{
  "num_hidden_layers": 18,
  "hidden_size": 512,
  "num_attention_heads": 8,
  "num_key_value_heads": 8,
  "head_dim": 64,
  "intermediate_size": 2048,
  "vocab_size": 50257,
  "hidden_act": "squared_relu",
  "norm": "rmsnorm",
  "norm_place": "peri",
  "norm_eps": 1e-06,
  "positions": "rope",
  "rope_theta": 1020.0,
  "rope_fraction": 0.25,
  "qk_norm": true,
  "attn_scale": 0.14,
  "bias": "none",
  "tie_word_embeddings": false,
  "parallel_block": false,
  "extras": ["some layers without positions", "a norm on each head", "value embeddings", "capped logits"],
  "init": "uniform",
  "init_std_qkv": 0.027,
  "init_std_o": 0.0045,
  "init_std_up": 0.027,
  "init_std_down": 0.00225,
  "optimizer": "muon_variant",
  "learning_rate": 0.00255,
  "weight_decay": 0.054,
  "lr_head": 0.00822,
  "warmup_steps": 0,
  "schedule": "wsd",
  "decay_fraction": 0.81,
  "decay_shape": "linear",
  "final_lr_fraction": 0.0,
  "batch_tokens": 131072,
  "max_seq_len": 512,
  "doc_mask": true,
  "train_tokens": 853300000,
  "max_steps": 6511,
  "dataset": "wikipedia_en"
}
Each number is 128 + 32 x the weight over its row's rms, rounded and kept within 0 to 255. Layers, rows and columns count from 0. Numbers have three digits each. The size before them is the row's rms in percent of the matrix's.

# down: layer 2 MLP down (transposed), 2048x512, rms 0.0881, rows 4-50, columns 64-127
# up: layer 2 MLP up, 2048x512, rms 0.0926, rows 5-50, columns 64-127
down4 100:097128131149142182136099201127187179136110151180111147112153091191120094127063122152127119107116112106196101142116181126064150122119094130108180178102142118141165101145168154107138084156116178
up5 101:140178072182075084141165111165144175164108187171084111143171150146112182116114193047106071089149151077179086164089111166142163159158134127181067126101131099077117117192201146132070127101079125
down5 099:185060125152149103131131169136149070067115108110212071112115123154081092111134187118128137142169119208149134133154152144128172113153116104095128083216130132113115155101078139116179122160137122
up6 107:118150158142085148130182098167136090087158136185090172144152070095129125132071142139161185171088117162222107109114180117068098100117140166057114125143124147111145144170142142142135141175167131
down6 102:142135163083133136064078119136107067112111148136125176108136118127135167122159070092114187095170131164101110186161114149140164119067125119131130132155147102137134036127136136104020103157109134
up7 092:173133104120152181053154160117114172095110137104101111093143095157129093101152106115123072153149099130134141137170162112113153092094081114168110146181171151180097126157117152129125147115104098
down7 098:047050156088114126098089149108156079157046172143135099162140089131182185126112111168121154151112158087107157043060094105141166180167132114144165110115098139126176139118088042199131085160141136
up8 097:091146096157129054155143156120070100110145143101065089139102097095146117140041111103103092106164163108138114118075163104138077158128094162114140092181116103159125130163141160089073102154159147
down8 101:151108157059141144128158150158090137166145114112134125160102144176074160141111116167101102125153171129086125150078119140108166104155101089075148123141127147160126131089178143159153127124104129
up9 097:128154104170113096099141126097111171104146182208109110063115154175124138087119156099089148114122096076084127146082036088086117147097140136161161074157158180149093143106121091086113099142159132
down9 099:150100161139132180069089124132178148085116108086139145184113110085096128206092133099183075131139149116147142159137116142160117177206108103129140172145098106127091092050126135133138148099148152
up10 096:140137179089092101140136145163162166160095103127122126163153082105063196109081137172163158110101113094118100127105145176123122108153163132161154119102099106112159120140180092107130154181100147
down10 098:140099139177131170117119120186085113113200162079126161174098163114126066132151116122185238122137122121150162142108156071153131087082173087147167101084164203089097136152136097155144076108133073
up11 098:146087104122170095157128109152114154078103184105122098119124091088149084139170159132133118105121140151121166139160167124138164161164134201107097161083119141118106116130154139127143141157160124
down11 102:139192162204167095151132139126120173160128114114106115129096153043110112127114093124120125109098103078108197174134050136150142109100111157121121106157092129088096122187138120060083088128147111
up12 093:129119204092097076138145103070118154175120139165149060103135112105091103129099136105116165124127141127131086057107171144109177123100167168157101156174125182134085127112140101139151083097113161
down12 098:138106124197159164160170067143114123138118142148113099168119129134148115143115122170101111161173104103131150109118116158089085128134093075125151126132141043168184107149154147175105128137119107
up13 097:133145164054119160106120181165162155172130180131080055166070143133116107188200107102091159128103106080104092133120151018127146098097123143118075122162153146137149157108167170079148141131234117
down13 093:144100059164143116101177078164165152106141145095151183104071090143145120104124093143133137148144097159145172142141183129161096155177109148172172153111115110119113109021095140140163097075116103
up14 104:048138126175084149122152137116124114082147139151135088121137155066145186145078134046128176131113125130141104104151083084144118137126112144091090167141129164130077130159145099121175157088112157
down14 100:119109127092131147162132144117057143156153079162144151061100108159061104121190101103055102156115175102112131136153142112196155135133150099071138114156087114103186149174110140115164033130141074
up15 098:168100161166053120181180105088142124114100194140094148167167122118128105167158167115050112205123111126155127159126115162175157147184137149109116101108151103119113069163096147109168145102124120
down15 093:086144142115134155063089094232110154180099099099096209185151120129162150150146066215177101108104144125117126150128126110115079129152150066150143163145145108132156139144118128131080113150133111
up16 103:131115083087132133130095097084087126085150147131177075182095130047121156111111150112138104096152161088102134146093093101109093075105107101147140084143190173124144157142150138102131078118148111
down16 105:132092117169055140172137077163110129102107145095156068071121128114081126126128128141142105162136124174045131160161113178175174124105143134091125159102127096136081104152147090081138128129114105
up17 086:178121177167117064132160133142118107147151144172202085104110097151120151125073121112152134158128140122140129122074122129094114109147111128179077129141156107111120133132193117128174093061132062
down17 090:141159095131157164079080096165142139149168141108107163172109188124155093079161143121105157102095146087109132098122151094121110134154165111083170107087067126116136113094120101159142159150082139
up18 096:154137089033157163158130159129147109136069114106069106156071133149120136120168145165164146141161116151120129098111142127091139100086119130114092116134105122168107151109158109053129148176148114
down18 094:151107188103090083143162103104119100112198164120114122153076133168104058150087082162129106098127131177109175107153117145164159113145103103197127160136120153083107188151048111149117119131115130
up19 095:100150124086100114115124180114107137129130129149153137094156144099165153105155109134128073113094136121172150156159113053146087101174109158181125180105121138157132154084155156088107143118132110
down19 097:150196143149142120121088120148134166166170101141084153071154136180063154077029165144159163109125113121085099160129098129154090158137096096188186164155131112128140181132055090104150112140083149
up20 103:119099124161183106187146134106135095111126125162148131113105129110122113065179124093159131104143149136126080085195117068146115132245090120107127167116135094130145088098162140122147148091093112
down20 100:110164137148140167128152092133115136126124101166082099087131145121171142223138104077145126172123137137118163129093162136139115143086205182091167159091129130139107180148148144082127191181218111
up21 091:155107138112130100135149119213072121137153157095050097119131144158121103092123078127102154173104137091080120113079111120186082170159154155098160139096133089086146122076104096144139089150137125
down21 097:092176132124076116175139135070183124087133141224165133160138121126144122201133172091160062119166151175137089098089181155120172178120170132110084133134124113134113152161190174118128144155189093
up22 097:146110172190165138131148114160088131214123080148103142067087165107128101135153150090094148176119165045113092101151168097116087076117137126131154132138178110098153132117102114096154129117113102
down22 102:160108148109097138128156121102089115106112137134106100177116117123126109133077143089122084079152090176198161136128118127142125152169111158059112105112151046177071115135100105180117173102124113
up23 106:121130112088149199124139110117089059173141133073123155152123135117136145104117089119102088149136130177123123127167102171126100205143132077131147186135092083138152104096174125131175128131106172
down23 105:139130174114129107128113089103097085132114088131080028092119149152116087063126140154157089105126108129107154088103101103121160156167034141110117162120141101101146116085144139093176076094084071
up24 092:122115106117131031127151092091105100151095065145111132108082119117099115130119142132132113087155115096118121150149077063116105163153159084126105208128107073084073163170108103138077095122197101
down24 087:156134161170123155137123163168133099067143153154173087168147146165132109135148120126112114110139129188126175126119168178114155065149149146146157127128131114190082109120100087088188167119121139
up25 097:155115154096087112067178207128122137121133103093070120134156137140169091143167147107091106159131134129100122151174150082176154212192085191164173146192160112126132114127134094136159117102159142
down25 099:123108051184197127127097090124145114078116143119123131129164117111115134085126098091123175155076067155124131102112143121084112100088133151121120104085165144113161099128108195150127161153113192
up26 095:147099150145138112146113140119168135154114113131162180189085116083137136113086120128140130108103151160138085158165151114166096113102131145134099116126147153126120116120126104137119121142145137
down26 094:118096121090180160126129136124089139127156135183149117061132103143145130096087136126145128081123112136145130093138098093133157167126142150072116117141097099145159117208160183184177111093175107
up27 095:131129183141162091147145077134104183143152138198143150109189137121143086120127109139120128108141088141106092146180095078162110064155195157129138171107055158157137133158177088174151110111153139
down27 095:185167182070078146112176177062106104101117173097149126134115130071080142117178139165092152142118219191142166123124181102116121105159027104160078146150115118169113166128104064055090124122162048
up28 108:083136113053076121101149132087154097145173131159164093102102163167073138139051131101155122137144095098116187127152159124137131135081176153083217103141085087093098163160071180156120103150134186
down28 105:179178076147089145092151088114149088098136141122163131088122132114080136123093116118158105130058120103169162148141101108062090191087138076134130122139121122110156124149125142127142163123132129
up29 093:158135153187173096164129100193136104093153115166127117142175114085114166102161146157111057064150082150168121133163173140064146124148119145154135085158140150084128165223105152148178142197120132
down29 095:161093033080153130130092145058094183122102127115157130080039143148109117094127114125153106158115138154070125130109169176148107108157111100151150149088140118133111102093142095097168084063128162
up30 097:091186182127116122145147080123134034149178124113158161087082119137132114170106198106150081150129093108134118128123179060186135150101099185137131096100151159131075163134105140176113124161109089
down30 098:105125097093122163114090192134115098190127081140143104134102159105089114156108133134155096134097080127071143052176159111071149125142126161057141195128115118116166066051159094086084123110108170
up31 086:107139142127109153111114138074156147108135176121080122123141083109160061172115122094111107119081130180143152129146129140160136168127167156169126116121117133143118132091114166125171185076167172
down31 084:155129134166118170124139116134074105110164131120156151156102171162141118148140159134122147101105161116144135136117124079141194070153172116076163107166092120151096151140090071110138151117126156
up32 096:112102109154128146136149131108179104112117108211108097127102115085134149163134137121109119147069135110153147122140133092135143155136146096128157142137134098196061104123128119129120161097134123
down32 098:154105142196112084076093091157079145152103119133140170181134118154077169108112115128209150127127144131131174118136149178105140099117166163143156150133080081086098102072126118122110187087115103
up33 107:115138021140187157121199090112105101099080132119152157145133133137142129150151107120123160119120129188108105132131169112089060067099127091185158146173153114119118119128114148059134094110123158
down33 108:115111144147128133161100128121111154141137111142133136107130100107197155146108129116113100142146120130112095130025134151087083144099069108113100175072124186158131110085102089112107175148074126
up34 101:161141129113158150127107092169145091128211132124088142188094139139121174127178135109173085131142158139131130096165079112124131112113142088179200157109136151129181176114157066126086127130139078
down34 104:131172207129160112145192164177181124119141067162092192100095159058132078139141105143076091118085039119146066121056117150034085159117166141100119187157133167113182164085147085108092107153129177
up35 095:114132091102115126151132123095075096122165165139161101108127113142157115165173092067112131113153116116116118119166122181094182128173141214112171110118151167087136151112119158123159161148132095
down35 097:098105113204111094081110135160111156108140071072101105091139099153098121128164145152129179195148146105154127199132155063181112141072181098163117111179129144138152107123152104121080076084136146
up36 097:102129104108139141148164167124160130157134115163147131099090118195164090134081125152155149094191138133104148158163116094142135156145176077201159118187128121038111089172105078093150121167141083
down36 097:093112112146091120106162085118112117077158125079026141204117179126128152122157123135100174101050153160113170119124101153146102087095057140136189156126142170180090113115091167220100121103099120
up37 094:152146173152123142212162096137138131090111164121124076140145108132068141173038133133096092119063142151100106123113150111131129147184097197088044108112139108057110116156117154132143122107088101
down37 096:122108168077099137108166098105131105153115116114091167140151152115079112070184167126161163162189109100133176122129115087075128123077155136138166163135118084121129124145165140102147102176116151
up38 100:057174077154117145109071127121148112131136150123196151104152078126155131096139106151156142121164138057142110099102135146111132061171107105152119146145094179142122156163111104181124138163100193
down38 095:122098110124136156097107093095108092103103141187121126122144167117132101164090101114141103099158114160169118142096122112152151122094162160120077083095143030104110139062151181149094108110084137
up39 087:163080147120178047083129142168075150104096120165082121088118188087087132177131092090111092066173131133129117148126156126127115032146155108124118168086120170145175195174167141130125090141175136
down39 102:097165105129101185150088117072139144216146153124152085162123080186170100132073164150136114205141138111115136109151093171132160175069123103118125110176098090082167111129128105156103102119082155
up40 107:159176144097103086100118079115133190156128119153149087095153132124156096114110106164139114165121173116147088149109108119113104149150113123093169085196118078131167124108167069149177096111067103
down40 104:084141105090128050102095135084144058143055124120134114175114114112137161098092079148044164042122064100091106179138156138142127130127151155122134073133065149120096120160106144141158106085092133
up41 099:121185070102124124183097120111123128153118179144111136125131099200127116170144066129183114135145151099079138112191112062162164092126120096178206058122083086170126118111110123137143169104076110
down41 108:127140093101092110113122070164131084139182130135116113096109133132138063118154104156129101116155136119163140147165160139131151179133078083140129191165180096139109138135150146097067156111087111
up42 107:132157123148156124149132130075141159175128127143166110163087156100143137197142171139160132135198117153173055130127132097134137104116125131095195113173155089105147126079114124155112149178160110
down42 106:127146147117188110108062180145129078192145089091147143135133107167112104155100126161073102065109146080134133154103124073128130124155124122075102109139088072109105104122128133133149163122133141
up43 086:104119054154121129147111085097094109076113192117148135112100154141175148179146125151169109164123126116230146156150101153129152124126146052071195058172103094090126168133187118153165154117195146
down43 094:163119222090103088129097061115098131119127125110113148144123080134057094131067170136080108056136127092132097097138060107150169145082158188181088206131160106172127153092113120119136153105094152
up44 087:159096154079102091113191103163141136105122122112163107164169092156164150129137139140150183187110104076108173114143134140149065159134123100124075153113137105124050102143170084143133090110170109
down44 088:136133110153162142101136152130107121077131182170080153107085173097124155101166121163126113061114182173082157093122169137135174090112114134098146181119173140111130136110082152143091186161114099
up45 113:211148148142148132162101095105140144126094126136143138088132183112156102085151116111181145125133173125111135185146148114126079128099128133183119157104124081085166147093176153086120117171121151
down45 109:172082140137120110145083131147157148136143130167127090090096126138113126123092089110128161113114198190090114179142148167110117158099067212161113151101111169107141158120108123147162119076171065
up46 090:126145150133121124142156114155175116144075099089089106121153114134130108102151099092121093156114116108158182161103103109151150120108097128086150183084196115105082137071131138088139151132148146
down46 095:170087098087130140127147164080128117112137181117105107162116147160115139139125092148050144136165114125137171138182169123130133111087131106107116135147123116094155085130097130152154092123094088
up47 095:119150094135118138116135064159103117118122066093158160093098120130124126100092162108077140133194214109131125207173111151156155059166152120175095136110132129117118095130142077130162086156095155
down47 090:115150179106095153160091142101130166100210129161134126089150120097098105089121177084161100141072075062119130163168131132126101196157115088080126133128135162177115116166174097153093148121144046
up48 121:128098131140171106156158146040112112150104170072095121094188062149154113080136133079135087173111147175101124117091082162137097129139093107117119090174107149086115144112151130101102077117140167
down48 110:073136154066060104096104152207179153108140092095103089109177153154158157092073106136147146112086165132044153169148127142163141087148139175092150141123132183060095095120118099146103143053091136
up49 120:093129130154118145102132143161082141074157102191143134190124154197174083114150074166175155080172185076129162131084137121126212152089150118114148143148210124149140126160161114209090115151144141
down49 111:094131153140148096122112080141136128127155154083096184139089149176115151135138091131159140105045106179124075114105153062100173155170082113054185122021127217083150176121089161153103155074150127
up50 104:153182093138186171138075076060158122126180163209124107126116102123119107112122110143116089155092100116070205119167122073149116113145109103127148117111162120136152181161197155088115171161088108
down50 101:115174174060173122100190183140086150108143113096180180150121120095137183066154143119147150130110163088128131090154110144133153176139111119100100136175153113121154166120093068095163064090193148